config.toml
n_layer = 12
head_dim = 64
vocab_size = 3682
norm_eps = 1e-05
weight_decay = 0.18
decay_shape = "sqrt"
doc_mask = true
dataset = "wikipedia_en"
Each number is 200 + 20 x the weight over its row's rms, rounded and kept within 0 to 999. Layers, rows and columns count from 0. The size before them is the row's rms in percent of the matrix's.

# o: layer 3 attention output (transposed), 256x224, rms 0.0434, rows 187-191, columns 112-167
# v: layer 3 attention value, 256x224, rms 0.0506, rows 188-191, columns 112-167
# q: layer 3 attention query, 256x224, rms 0.0607, rows 192-215, columns 112-167
# k: layer 3 attention key, 256x224, rms 0.0597, rows 192-214, columns 112-167
o187,070,180,195,184,207,239,204,179,214,215,217,184,192,200,229,212,199,188,208,186,219,222,207,236,221,215,183,228,205,207,148,182,203,193,206,204,194,206,232,208,226,188,195,199,149,200,181,232,207,218,228,220,235,212,211,206,178
v188,094,182,180,179,185,199,202,224,219,188,191,195,195,188,207,204,185,224,195,223,259,182,181,169,189,220,192,177,191,188,233,226,187,221,161,176,194,197,217,151,246,189,196,181,200,184,249,178,203,210,217,147,191,194,173,197,187
o188,102,190,190,205,221,208,236,173,193,223,226,200,228,210,182,181,224,189,205,212,197,203,190,196,168,220,180,195,193,191,200,197,205,226,218,169,185,201,216,159,177,184,205,199,205,185,185,217,188,226,174,200,228,203,195,204,202
v189,093,181,181,199,234,191,202,174,201,224,200,172,189,197,198,229,238,214,188,188,238,202,210,207,172,187,225,216,208,182,200,165,199,144,212,204,236,184,220,220,188,204,183,171,223,230,212,200,188,183,170,230,190,207,197,164,216
o189,110,184,188,226,184,185,183,210,178,196,218,206,185,198,210,174,167,205,199,201,177,191,202,207,210,198,230,212,194,208,204,178,196,208,195,214,194,232,209,210,199,218,194,210,240,222,226,204,213,188,246,181,202,198,217,216,178
v190,097,229,207,209,181,186,192,225,199,216,144,197,231,224,190,212,192,190,204,204,180,201,214,191,197,208,221,194,195,205,201,210,200,222,157,223,215,202,199,206,192,189,179,183,184,226,157,199,202,208,190,227,209,177,196,186,182
o190,103,188,174,212,226,196,210,179,193,178,176,178,183,195,222,197,191,188,204,204,212,180,232,204,230,213,173,205,197,230,204,166,181,228,212,174,185,162,172,196,267,189,197,192,180,200,197,201,212,218,206,176,198,189,209,244,204
v191,090,190,182,202,216,193,211,163,189,177,249,230,212,189,220,198,164,146,181,176,174,218,184,183,203,190,193,245,209,207,192,212,174,177,179,191,181,185,224,177,210,215,189,190,210,194,182,194,179,202,168,186,210,201,207,210,197
o191,094,182,220,228,207,208,223,204,214,195,154,187,179,211,184,219,216,204,166,191,199,173,238,206,162,212,215,197,196,165,195,213,253,218,189,185,186,199,228,188,208,196,219,206,209,215,202,239,195,187,183,203,216,212,194,192,185
q192,095,240,216,192,176,187,200,183,208,224,227,209,215,160,262,181,205,211,204,171,186,210,205,238,206,238,223,192,234,202,200,179,211,215,219,234,207,183,238,215,227,198,245,156,216,211,196,207,215,200,187,181,176,233,185,186,226
k192,147,195,216,208,199,216,203,199,216,204,175,188,190,211,205,212,173,189,200,209,190,192,197,188,196,190,212,190,191,209,222,205,170,192,201,139,205,236,186,220,212,207,199,222,225,182,211,157,221,194,182,226,229,158,214,214,217
q193,125,188,189,189,186,212,188,186,172,174,165,202,222,182,202,185,221,229,213,204,212,194,187,210,186,194,175,192,199,213,161,221,207,206,213,222,211,210,206,201,151,203,250,204,215,233,204,215,220,226,213,207,203,216,169,215,201
k193,115,213,178,143,204,213,204,231,195,168,231,189,189,170,231,171,204,191,219,221,215,203,226,199,229,232,181,220,247,181,192,193,202,245,183,217,218,189,211,201,195,190,210,167,211,205,207,200,184,212,191,196,192,230,181,176,188
q194,089,172,179,230,240,234,196,165,237,215,183,210,209,189,190,207,178,188,213,199,199,173,210,158,217,195,198,217,200,228,198,196,191,177,196,171,205,237,183,228,189,219,230,225,205,205,244,182,238,196,224,209,230,214,219,203,161
k194,121,200,192,202,172,192,161,207,189,198,201,207,226,168,215,202,221,199,215,175,213,204,194,258,197,212,179,193,218,207,162,195,214,213,208,214,210,199,200,176,225,179,201,170,206,234,182,233,209,212,190,203,171,223,192,184,187
q195,115,192,232,192,214,185,211,236,220,225,192,186,185,230,177,231,163,174,159,192,197,209,217,190,201,206,225,178,177,174,218,177,199,202,193,208,213,180,182,226,221,200,174,203,186,159,176,182,218,182,186,189,209,175,213,176,209
k195,122,195,204,247,200,177,199,169,214,224,200,183,200,234,166,205,189,205,181,203,224,180,176,185,197,167,191,197,182,216,208,241,173,141,210,162,203,227,220,221,191,198,169,219,228,212,194,191,233,158,205,183,235,182,234,196,203
q196,113,200,181,170,204,202,203,201,204,196,202,175,175,233,150,186,195,191,214,226,228,218,177,218,174,192,189,220,212,176,200,220,204,197,177,202,175,184,175,176,181,215,225,215,191,178,195,221,201,185,189,195,183,164,188,200,157
k196,105,198,194,197,167,189,162,193,138,186,186,220,195,191,204,198,220,202,193,209,181,210,178,233,191,204,195,197,183,181,183,183,198,215,203,212,179,144,182,178,221,175,193,213,176,220,214,211,198,204,213,188,199,194,206,198,217
q197,108,222,223,212,219,215,205,205,236,168,198,196,188,209,222,185,214,193,229,198,210,195,221,198,199,229,204,225,196,212,242,167,197,180,180,192,195,213,195,204,232,198,219,197,225,198,224,198,192,174,214,197,160,203,181,192,210
k197,123,208,210,217,167,199,180,182,191,199,185,164,209,208,200,174,181,194,169,217,182,219,187,228,202,195,193,202,202,206,216,224,158,186,224,192,204,222,202,194,187,218,227,212,217,184,210,173,160,195,194,204,235,151,182,182,183
q198,082,195,208,194,193,224,171,171,190,206,201,219,223,190,167,170,221,199,239,187,202,173,221,191,180,189,194,184,207,243,170,215,194,204,208,165,203,223,191,175,178,191,245,207,218,215,225,206,178,211,248,191,214,205,184,223,195
k198,117,173,184,209,179,188,185,201,162,188,183,194,205,203,201,191,212,207,178,188,194,230,218,229,214,219,211,202,220,182,162,225,224,230,186,254,213,193,212,199,201,211,225,182,162,232,196,244,213,206,209,177,193,224,189,197,196
q199,111,218,198,224,223,207,189,203,217,176,192,206,218,186,195,203,189,198,205,199,184,181,180,201,218,202,225,222,211,225,227,201,193,161,188,183,192,206,190,232,203,183,180,214,227,179,205,178,195,183,191,199,223,183,208,214,182
k199,103,187,229,237,191,184,209,198,246,221,177,196,231,199,186,171,200,210,213,170,209,191,178,223,225,184,178,203,222,205,197,227,186,181,227,174,221,229,214,191,196,219,207,191,193,232,184,191,219,212,217,233,229,157,209,193,197
q200,099,230,190,202,183,223,201,220,224,193,203,168,225,196,212,177,201,190,221,184,188,208,196,194,198,205,228,201,194,202,234,177,214,190,190,204,183,187,181,224,207,225,213,195,221,188,200,202,209,195,184,211,199,196,191,206,184
k200,098,222,197,214,175,181,203,156,224,224,172,183,174,195,177,202,197,185,190,196,239,207,157,198,174,167,222,194,195,205,178,185,161,172,210,166,179,241,238,192,191,198,202,193,189,197,189,166,166,188,213,195,242,151,191,186,229
q201,101,215,194,225,204,221,218,207,222,191,204,212,208,197,211,216,181,235,173,192,186,152,232,187,206,245,179,208,179,228,216,178,191,178,239,201,193,205,181,215,210,229,179,183,191,189,202,177,199,197,196,213,210,186,226,189,208
k201,106,218,203,199,214,210,202,177,227,206,191,174,213,224,190,187,198,203,210,182,225,185,191,216,213,196,208,202,216,227,216,207,207,176,224,188,214,263,196,197,212,219,202,201,230,234,186,178,188,198,205,243,191,202,185,178,209
q202,082,176,200,164,203,200,191,190,174,220,193,187,225,187,201,187,197,192,234,191,217,213,215,217,201,192,205,185,214,215,178,204,214,223,212,195,191,239,196,185,165,167,226,201,238,228,221,215,168,209,229,199,176,228,177,220,203
k202,094,184,198,194,191,208,212,192,187,219,166,184,174,198,201,190,184,187,188,171,201,222,196,201,192,200,227,184,183,169,177,185,216,218,176,243,193,202,215,204,214,217,217,188,181,198,160,227,214,229,178,187,187,215,196,209,238
q203,119,201,194,224,207,232,191,229,207,204,202,196,176,205,204,217,204,203,196,211,181,150,210,190,199,210,215,185,192,213,198,194,164,188,214,198,174,215,150,206,190,189,196,200,231,173,211,162,202,198,190,215,226,180,231,208,196
k203,114,202,201,223,195,195,213,209,271,211,206,172,213,209,189,166,217,198,215,157,238,183,192,217,205,201,188,193,247,232,213,216,207,193,225,190,213,240,192,200,208,200,197,180,205,234,185,174,222,204,210,235,204,199,199,186,179
q204,108,203,204,174,235,160,209,167,201,213,212,194,187,227,172,233,205,204,169,216,248,212,181,191,199,202,171,201,211,205,189,196,199,201,153,222,209,192,194,181,191,189,187,216,157,167,194,222,170,204,199,189,199,195,234,182,213
k204,100,212,187,147,196,219,173,217,173,178,186,206,181,219,184,222,147,184,166,205,154,214,207,198,199,217,238,227,178,181,250,195,169,235,191,208,176,161,195,194,208,218,206,216,209,182,220,211,174,209,202,185,200,175,208,222,200
q205,114,210,206,176,195,211,167,157,233,188,217,188,210,171,201,202,193,181,200,185,212,192,208,195,168,219,218,187,218,216,205,193,183,194,171,202,211,192,193,235,192,167,177,184,218,183,184,193,212,222,181,178,205,196,199,199,222
k205,104,226,187,208,190,235,215,231,235,222,231,182,204,202,199,203,162,198,203,223,209,161,191,191,233,210,191,216,197,226,213,193,172,219,196,199,190,234,203,196,192,204,185,190,203,185,204,180,186,181,195,202,220,179,202,209,212
q206,097,200,161,203,207,198,179,167,206,208,212,217,204,157,213,186,207,195,186,173,217,209,205,226,213,200,178,214,193,173,190,200,203,197,214,230,181,195,212,173,183,208,171,184,187,193,201,218,215,214,207,221,183,204,216,200,199
k206,121,191,230,180,188,208,185,230,189,183,221,223,238,216,202,213,240,194,227,183,219,181,211,192,177,200,199,186,186,175,220,190,236,234,189,229,219,177,223,195,216,193,193,209,196,210,167,276,192,224,190,204,182,210,180,186,198
q207,109,184,218,195,184,209,207,184,166,205,199,218,208,185,201,189,227,184,225,232,184,219,220,189,179,177,192,193,185,219,178,238,222,240,208,167,204,208,172,190,194,202,217,234,172,215,195,206,190,216,207,195,186,203,192,231,202
k207,093,183,192,190,200,201,176,175,171,187,196,225,178,172,191,198,169,192,180,206,186,218,220,187,211,223,196,213,199,190,179,170,213,211,176,202,191,159,176,228,180,224,170,199,163,183,175,224,198,201,188,169,191,217,212,234,201
q208,107,149,201,240,218,212,204,216,183,212,199,187,187,199,229,233,176,234,199,179,191,167,220,179,197,199,203,189,211,210,209,168,184,179,238,207,189,227,201,209,190,185,207,207,214,212,252,199,215,209,196,227,210,174,218,195,210
k208,084,185,214,229,202,224,215,250,210,199,227,200,239,186,195,183,232,200,221,209,188,203,208,194,221,215,171,188,203,211,231,239,219,185,221,198,220,237,173,261,220,211,204,208,182,200,181,192,232,194,237,215,202,235,191,191,188
q209,117,208,202,196,216,199,196,218,161,170,215,199,190,212,177,208,192,186,182,196,215,222,189,206,200,210,186,219,200,154,191,244,199,211,176,216,221,168,229,187,185,182,215,201,161,175,150,236,175,198,205,208,172,190,188,203,211
k209,114,214,211,167,187,195,187,228,167,147,192,216,198,220,205,236,193,207,187,209,168,210,192,198,191,209,202,200,175,159,227,157,196,210,172,213,208,144,198,170,214,216,209,205,196,184,192,253,172,235,187,187,198,186,212,213,193
q210,091,184,177,202,194,232,195,223,213,210,230,192,214,214,214,225,192,224,169,179,181,162,191,183,205,195,217,183,218,214,211,177,200,174,222,194,179,179,178,196,210,214,183,205,237,198,222,162,232,212,184,171,204,208,232,200,194
k210,079,189,202,219,222,196,191,208,194,185,221,201,209,192,219,176,225,200,194,251,217,204,198,203,192,191,173,179,209,213,210,217,215,191,236,188,206,230,173,187,206,174,212,198,156,231,220,185,211,170,239,219,216,183,188,168,210
q211,105,207,163,185,209,213,196,200,193,163,201,189,225,194,173,186,217,207,186,189,220,212,218,201,201,177,173,234,201,150,188,215,183,168,185,255,198,174,204,199,221,204,218,208,171,196,217,213,174,219,217,189,157,215,226,193,196
k211,112,163,216,179,208,200,188,211,190,144,161,194,211,184,192,204,223,211,195,223,188,206,181,180,216,196,191,223,209,207,227,176,204,197,194,214,213,199,199,183,217,193,197,189,196,208,189,221,162,204,205,213,195,189,198,206,208
q212,101,205,210,217,192,196,217,172,191,216,232,178,211,202,245,188,193,236,211,210,202,178,204,201,183,208,217,197,212,218,213,164,182,185,243,193,205,211,205,232,199,206,186,203,240,215,264,161,204,188,193,240,206,210,244,210,153
k212,086,222,186,223,196,198,207,212,215,218,219,191,240,172,213,170,200,202,211,181,218,195,204,196,207,190,165,186,221,251,186,208,207,190,247,184,238,217,193,213,196,160,176,199,205,248,214,179,209,198,210,227,207,226,179,181,189
q213,102,177,228,221,181,233,137,188,191,194,193,214,171,177,233,198,174,176,217,183,196,174,211,170,217,226,242,175,184,169,193,213,170,189,191,153,224,176,193,196,196,230,247,195,193,182,210,183,245,212,193,173,169,194,185,186,178
k213,096,182,155,194,190,187,215,189,166,156,184,231,206,224,223,194,204,204,193,193,204,204,214,181,184,187,194,181,193,195,164,204,220,199,165,201,213,181,229,185,170,197,177,187,169,216,148,201,196,176,216,181,196,184,198,229,218
q214,100,196,207,209,177,204,213,213,249,196,195,207,236,196,243,190,194,213,187,216,181,189,178,201,199,206,208,235,242,187,208,177,205,167,204,201,183,201,184,210,213,183,224,193,228,207,229,169,225,172,189,201,204,187,210,172,187
k214,075,179,183,224,224,191,234,214,206,200,181,196,217,173,185,198,231,220,198,199,199,176,205,211,207,196,185,178,212,226,219,214,184,183,190,187,216,206,181,211,206,213,242,221,177,218,199,177,200,190,181,248,167,186,178,199,187
q215,126,189,212,198,201,213,168,170,163,188,234,192,202,203,185,203,192,195,220,195,213,201,199,212,200,189,175,217,208,182,179,219,203,208,183,207,233,193,223,193,181,189,182,186,164,199,174,228,189,216,230,204,203,218,211,174,179